From a checkpoint of a small transformer trained on Wikipedia.
Size: 3 heads of 64 (1 for keys and values), 5.31M parameters.
Architecture: RMSNorm before each block, capped logits.
Training: 122M tokens, 7441 steps.
Each number is 500 + 40 x the weight over its row's rms, rounded and kept within 0 to 999. Layers, rows and columns count from 0. Numbers have three digits each. The size before them is the row's rms in percent of the matrix's.

# o: layer 2 attention output (transposed), 192x192, rms 0.0761, rows 26-41,89-104,153-168, columns 0-95
# v: layer 2 attention value, 64x192, rms 0.0468, rows 26-41, columns 0-95
o89 103:445532490558511490476506519472491485529447423497554581466561497548559542529503380477439469515555542464540428462523500470503570515501530466520456502490508541500452520619502470498500528557520509425497481494541460492458512507503544420502480461521465438491560512434527490584488505463528518549
o153 082:461534481561531348438522466512450490455489430532472532531463525470506453498491439473422510536556422481430510520466459455482504543539559502509495480475468555499523493559552500537451506511531479450481490480441531432534446484483454469548527531535447521458493478493420505577547475450504491540
v26 100:449479499415512510487504474526562519503478542509468485519518487515566461573483504470534509542457449464511545561424515459449566472420535458446454525493471531542523546591408450506409556494519489438530517494413471529476550452510523480506401463477479520524479530493564528511539561495531509494
o26 089:470545507544501531482532491483552502542455567534517497440408379542506450552516608468487561467500514450507561436462542501464523451557469494508537501441530497475541449488498573420538471549517484536570514450546514455517475464516473500515502500504519522517536493473530505483480497548462455461
o90 108:448526531446482507424480471451440558521496453444482569529492474447435552527467536519398458534524488477505444507552601508511440442477461559530523503528497482488422511499491535516574490543501512549477507454466499496529528408448506518523508503456505518449528452441420534501532510539459493465
o154 099:459500496569478442531513538485531449497532502500476455514448565473466453417459505441459476525484459482481480460487480580526495503508509423488557535487550417505478424459607521440533487498487490474477494584500469478490535474450518499484526523455492527507510487482460471522419469467512546478
v27 096:527445572469481511432538420498436560465505550427510477466452498535475495493544527505453523468492492473589500462475519507478510543482436512453515558499380463514428492554524568515509533563564519512512488393497431470502479507508521512509418378503479483488519479534506554609536498526517517528
o27 095:458511461581497502527511507533490459547488465597472419461503614447528459509483484509496466542587426525405511527536427488509471399485506583509476433561521514508574491448452486516553462479532540527512509511433517507500519476496516533450529535464482477522427519501492493463503478493564502516
o91 091:487494505408520512539546487489504563438525493484502487426477550519551496418472416560514439536547424575459585478577470545492421521459575504494567523505468432554544441520528525536495475488577498511490486465456521519541517477502510467473525485519551468468455465529525567393471473496531525548
o155 084:574519491504513452543556493529507495565534457551487491473479546518564471518491420500467448558531478525482480533563500596537464517495470502502471469509514463546520507475488488539535466535536512577427512545469521475484572505552492490394522458466501517576458509500529473461443476518542533522
v28 100:520516495540473536538515465503559505510398456534420465517550481526482556488496488507457503562570453485398497568497533487539525461563559536415486522497469588512505530540483504528511520452460549522419530481477497527476446509519483552493497522531509519514475500584413524511540505397548530467
o28 094:500486400483570555488540511530433520457513553465496511576518504527468500485443545475545507490452559517592484497541529507536460589506566460606467511458496585453506474478541488543477462504494508560457462605462493490431530528451463501476489491515484476560524479481550448419514515509527520446
o92 106:478385538460507558493498453540491467571518525420535543506490473526492449495499535502531551489530581505533490420468531532426515473460493481573424501467528566498488524476512462538508499514480496446526513499539516557500523550440562469470491537541489450573505554527568517457505457568450436578
o156 090:489471556450491524505522454507538493485523579416482578562500525476502451456448557487499551539507494402508505482452526424532474463520562561559482506482570531527472491508555450491506501474521441514527433487550520495446493501522509501582512494492552492582413488478594499472597507518480515489
v29 098:433459500454557531482518444517466459492471525480506542557477522506534478411537523465583487462539533469467534481435451541470506406472457537499449395532508506514545505522431525493480439458451462479484509543476540575441530467520477524453473505554532524521463561517469517541490453507514468542
o29 106:496485448530480525526553470460483531441464452429519399474538475521477485519521504491509503488542436526508463503494531515456511556477452427568542521481557522450517557519509491533463545482522587452547482551380472469492468512491535463485566425505466536522479420511441448536488469509562490470
o93 104:515505511562507523627488495571518494531432475514525538455564474452446443499523509473540540487505476517575484504587535505518522503553481452522428581465546517487557519556541461546479513471420561517583478433506497482462520540539531531500467425489531491485456491560498450511458540467512476499
o157 089:519542463535483511535517478457477484567488492468479481413500468430489463452528587526489554484518424563403518552468497484443534522452442519529549535454492530509527507545522518510408537492519506497441477432554524429494454493537471458528555482473451524450431471458496531523486441474542458509
v30 098:529511456477546405541533514523518626414472474436519527513568474423564454531529584441508566505431482549544529511498512520497451542506520539497492518580445511478434493538427471530554531547529489540527533428460427530452458495519543472521536484534495530565471441422506528529522514477483566508
o30 095:503523530527489467487464454509514464510502540559526441433483434556482467522543527518551519492529563474457548458463512518457538444510381498464497538445486535492526441531550536448482497451564519485505484541572494491487447511481501466534471400467571498558599573578460498561435471471493455545
o94 123:468551481439488476474466453456463463577503513451471537477514503518505586471484466508472421436508505487410465428515499516477489458433498489461561492468498500510441501463507542614573517521585568493469514575491491522491489408427513408514509439500449534468566481524486519543523497483516554525
o158 085:462552484499498474541537479473471512493490513528446441471552513474410552475512469495501469458491445429468527480541532549509540472410459423441521501478513487548537470521554541483481490514544549498482555622528476481482528481415490496469533434495496534508558516520529471608438507410492525470
v31 110:486476487509481437568471449428449492561478445505466447542440522409534538530470484509556496539463522486510502466460480528474495547520434456491544543531517529490479543511521452481480441547536504475512455556496458495485580471481444544439565436438439474492528490530502458572435461472521498487
o31 103:478458482509450496532507525483512490509498552514523564535498371531559512525500533543440524481526455465494469466544454531448507542465589454507583481500514440498564557474528476477445553502498453489436542453594538555499524555500502433491520455528587433490428512543533528444489561530483494590
o95 109:545534529565513503554505505507472483505483516498479558468493542499530453495565491505502541513455470458569492631482472524567464523477460468546422449559531585459516466492496467524460565487436449498458500468451500504481465437524527524488542505457505497531537449490503462538465457411551434490
o159 079:453502526455482532578478501530599476505510506474522490464506413548526500530461467564436538472484519518534608524544478596562492568565536499528475457492488398500469517519475524505569508503480409450551545436489554596508550501462517475517467513487529521445474473523465554442512547551562436549
v32 104:458459471592520438546511507526579490429462473556477441476527515490467528574429465553515486500525511459451470545530527546482532542527496571477498534493482528509460498482548444506436468461488467517430526480531463512469515467496498496465511513504522542517486499515441521542539531496557523461
o32 098:526471503544460511531473537565508511555490565567538548555475469533474472503535585440535485428463557474524427460451498439470438529517501455495565482465489465465526506461501532491455490497498515504501534494572511511489482535523503535464453505513477410536517497487566467420466595515437475529
o96 115:548454534442504484483483502568409582553473462500575537501569490469484511474549540501482451498430524407533497603549516532497467487447460549499424558510531600505491428514516515480514525531483514472499456490450469542513509508551588502515487443473419433480545480459518540497528543469497517532
o160 099:484479526468482440496494490547536478529482541429505481534499514455494463447462517505448516563450492475500551497475468548573492507522538504461435520505475497517480491530487516510492526441569475479498457569469499479484550543518412506575487509476501519533411484446498466477499532455514505589
v33 099:502473559557530471579471491522467438447502438487488498571556500543445500511557595446537459451512460538469497451468458526452441536513520501605475491447540508515504580502504502473512481485439524526502515472619473526472484475537516524501469502536483583491523515499471507550519404438534525482
o33 103:515494469500451482472561476474452546461520492494571436520553484504513539524473495563495464541540488504491475514590501497521512546493546442563452475509445556456433504534548456520437516487524641466501426544465536507505469520424485506544507475527519533516467488502385481502478496460534544502
o97 106:477516494546470503553481445526537468529461542488468461502463496556501434482547476459566549527510509566467455466426467512514523519476498440493470507485483525471519501473487469610468587484489501412577535509522489521480444595458520500507508566502550484515483531569503484484491505528498500537
o161 099:541552493471474565517495484493507568454514511467530537515555396517480533493527516571542543543521539519498520544528514477500452484488478465488525481506473557514480471506439509439470514527471509450555479402590506553505396494538525520529515534455520473452490550436541557457511550535496470502
v34 104:456552474557421493579519466529461488434494493477517522601455459495476551507551566548541536549477488531440459458540516457481538533486498499501444469488523455507525545480521577477537554491466463468580424514524562442494552536468482532552507563511533515566572471506467483516464500464575444521
o34 089:451456502530529476546437503487509492578472520500471486509540516464407479470443460502506450495540387575539459518565481536477489428508529543497490502465464551534514531485512500453448496504438585493447483540513473551510495518410507527477440483456525541541470539588523500551620474508555546553
o98 104:545499473566492503556507508532497498460486523496524428517487504533515429441524436438628461500495537575501592519470428534459523532565525438511514515443539460564520479535543483483457498478472519473452482526522450518462457583503522512463486471507531512566480511542491516479510484460546482492
o162 085:522463465476538467491431475508517501535512523492439475481480401514466451541519487520553457501533491546574462505547546563439442487480480478524493528437528514525517552533482527493467510506466568494458482515470481501516454522440587494471508416440569534534478543573535522546564461504520441540
v35 098:508473582464488508480468482454507447469480483505499501482562525577555420523401514471515480471578459527507578549451413438530491503531550514477418444532468494557493495556452546526481461562548458456510524447539498483421546513500519510543522458465498568515551496499371506445472484524504544489
o35 105:488461470455461486418563467473488484453481520547552491517495421547504498533562510521482566477485565503546510493462537423426472505484483435461550499432500464540554510505495482429415518501498480503572502502528515474464488507525457605472491470568543442559543480516545500469388506577448502535
o99 109:477533443478486509424470462451423476515449485500450563516495483516477523536538551485478511541391456528516481511436517504509488444476408485489426503516533502504500529460556505581570584526506609549483551508521555578504487453449496549478494538502554492488488450465586489512594545461556491528
o163 101:468447466503511466526458530523504519436550476484494494509433504470452483391486468486513530500445454507568582454494511486502464472469497441451480531505524413497533454532482444431543493468500496473576475511449455446454517482499468593493457544453564495520481513420548501524505483453517540447
v36 096:400477537504556515454506538517479500585478484554539512527427443512422561487471482525545453490433477521519578533522535488508561520501477530470467454511555496511530428491528551473471437443510468475486497536520544514444526540502486481527475529493503499459512512534507503568536534504470449551
o36 103:509505493493527543553518560492447439453411529573500475488463577450467448515479503501508472493510524516519492441452434511553450514550519573475505517524533516496482471451561530606538462497471515467501505522448516516516495435495448503533411556472444595548507470487534476510505501471570467468
o100 111:483419530473499502523529552509572546433482488576552487499560449434482451510497509488531487470514560444498524524618550473462497479540497520520503525458519459537504473530511510353474488471424485504540530486521486510484523555505527510499464491480469465539461546508480514430441555545441509478
o164 098:521490552487536536490541509429549477528461549517438481467497483438589452496537586515512525498551552486444464470477532514506549467460536508550531510518519497480467548498487487563436542380594487540454462496485501439467512518443450529525573473540472459570477493557476446497486478532481499533
v37 092:511546438491517573512450425535523437541463557557405487477505497538517484578450484545438486442472499518494537531455494527525493569482470493500510475516521548495517573475539428543497430474489503452476554516482525571511504496473495489482470445530483463517447498550567384568500434474591473542
o37 100:546471494438478475492494512516533516498463489506550542566507473471496510477558587466522518497443532482537487519535517483475467458485590444533531472468458464527573532457505515437480531530548405544542503457454519501498501590569466589459569516523525425465481515523474541421517556605432518568
o101 107:544546501533477503523549512459377481504482537477479520452457526451481517546553533504528541548390467566583510586426509485543457432542484460480418448542552529447511477450523511560514576517514488574513476432494527472521474503489461546500512493501574477488546438507533452485525468446530492470
o165 095:501498473381487545488480510523508522478552471474550462539437512452461504447484473526511510498485477475581517519470470522550481471591569503515465489506462483492522475538490507409542518501503467493593544477443532522518505494593549515562447572487533547399460421467459575405514507528499534414
v38 102:527430542479461525425442566518459560552491516479556500542450497456568493552533521543554585513533469514467466400419536469449533498532483460535519548478556494484529489533470510460515480479446483504512500452514510523509470534537508496438431504544508490516531485515465468445503475558553498456
o38 101:509599500556563504552524474468570481525525445530433513444490509526463454482486464480475557550515476542490481520549534620439551548472502439538483496524516492443479538482510502525450565473468471465513457572474511443517497584483466467491492566498440489416540473493560497514502501489575445493
o102 109:473490477488548488488509471492574528482477497563508457446459476510490455520493487595547546610565526521512530547527492620519543551568430423540421497528472514579487506565565433408479475479464517403474524486553533519550531533458472490506471572473520488466469556435522520479493513520510487503
o166 098:465568507515567513538551482471520474509451494589475534438423514480496449469525477498502489527538433545473570500517487556440556520516511499572519531564553505453540479504521453520454578448545491447490449493449502435510485533450489481499522541511492468426481504529440507548528442433568485517
v39 097:458580409538560547544528441491481499586522416455446541475523489487491546429530470495487552536462480467539512527486498460515520476478524474539582587491477511527475524547453483514486504547572507464555543518518436475483494472552580427559512499484479468437515454524477504566513579441525460513
o39 103:511488487537472512536414509562599483560496542572503568499461498506578452491537551468531536468492521481541564490512492516516473483538485568503504506516494439492523500462499527524578484503443447556457579420550528482529445468474480539454470517473548444520471554450587519446533529509471506572
o103 103:470522528455538426477530513449475517497553503499549518463560512465524562529475436542435484540515527492503444528495563484423426513490521609475529470520444503502436477478471534494575461545511471528425498489477507481545497411461433505422530495467506463504519502486468510501448447505512543450
o167 096:488480432456462501467503470520535432501458534563544448466539562515534525509478445473424496472483556512505498516492503487540541520606567532513474511502483397527420507460547485555544451528472517523492559510461575519534528415376508510491472513513520425559475469556441456454460501521488524473
v40 107:526469501557465489453541499510531506512523545419472488562506499473472443437569566445536465540481431539436467471485451496493481496490457502447581536430567498473456457453525541476474537495470547570562513526511481537475472558501495484397576462557477482554501456564446521555511494546534465475
o40 098:553515485528473493565448529517526508456512436502516520541553561495549487505515477478565500539438534505471482566509461479546465539500432479561540484545503501513515536495514429524505506481504548425466491506415502493524485447471524415493551490429454522443452443426415521469531472444510536457
o104 108:510468514525485481579485572541555478533475501591588536467556449534526456503522504474521463468487441486521488426554448505491544568465538548478536534446499491476555404531452466469440498509464445436554462509533517452488515602561542442518495465515480533430509498522505518490485494478539525545
o168 105:603497493510520516432517491514465525528473494512532573499551453590579515533533539501488513519470527528442441527483470513506520526487446553512562454525428584512500532510488476538435492545476492481492459439559567486505459523565507435556520530531420531445494485418473568423518488538467479511
v41 098:524460533482567495540496461519492510523474502465589447500544457567472528505524460525460457497412530456534438455578454534538524505530566439535534517444501522478471515508455478528526489499451528442477498477617522539412495563470494479527488528468423498475577453443526437515434559517529546532
o41 106:490539471566411517487437541473477482421501498533481392509537516472570536499484470565562455485567520528476555531525462437537506491483441556541537472532566475515483489508511504544528512488571553546511537493374432482504474472391466483510504484498487477477432527519448518569520502487500548566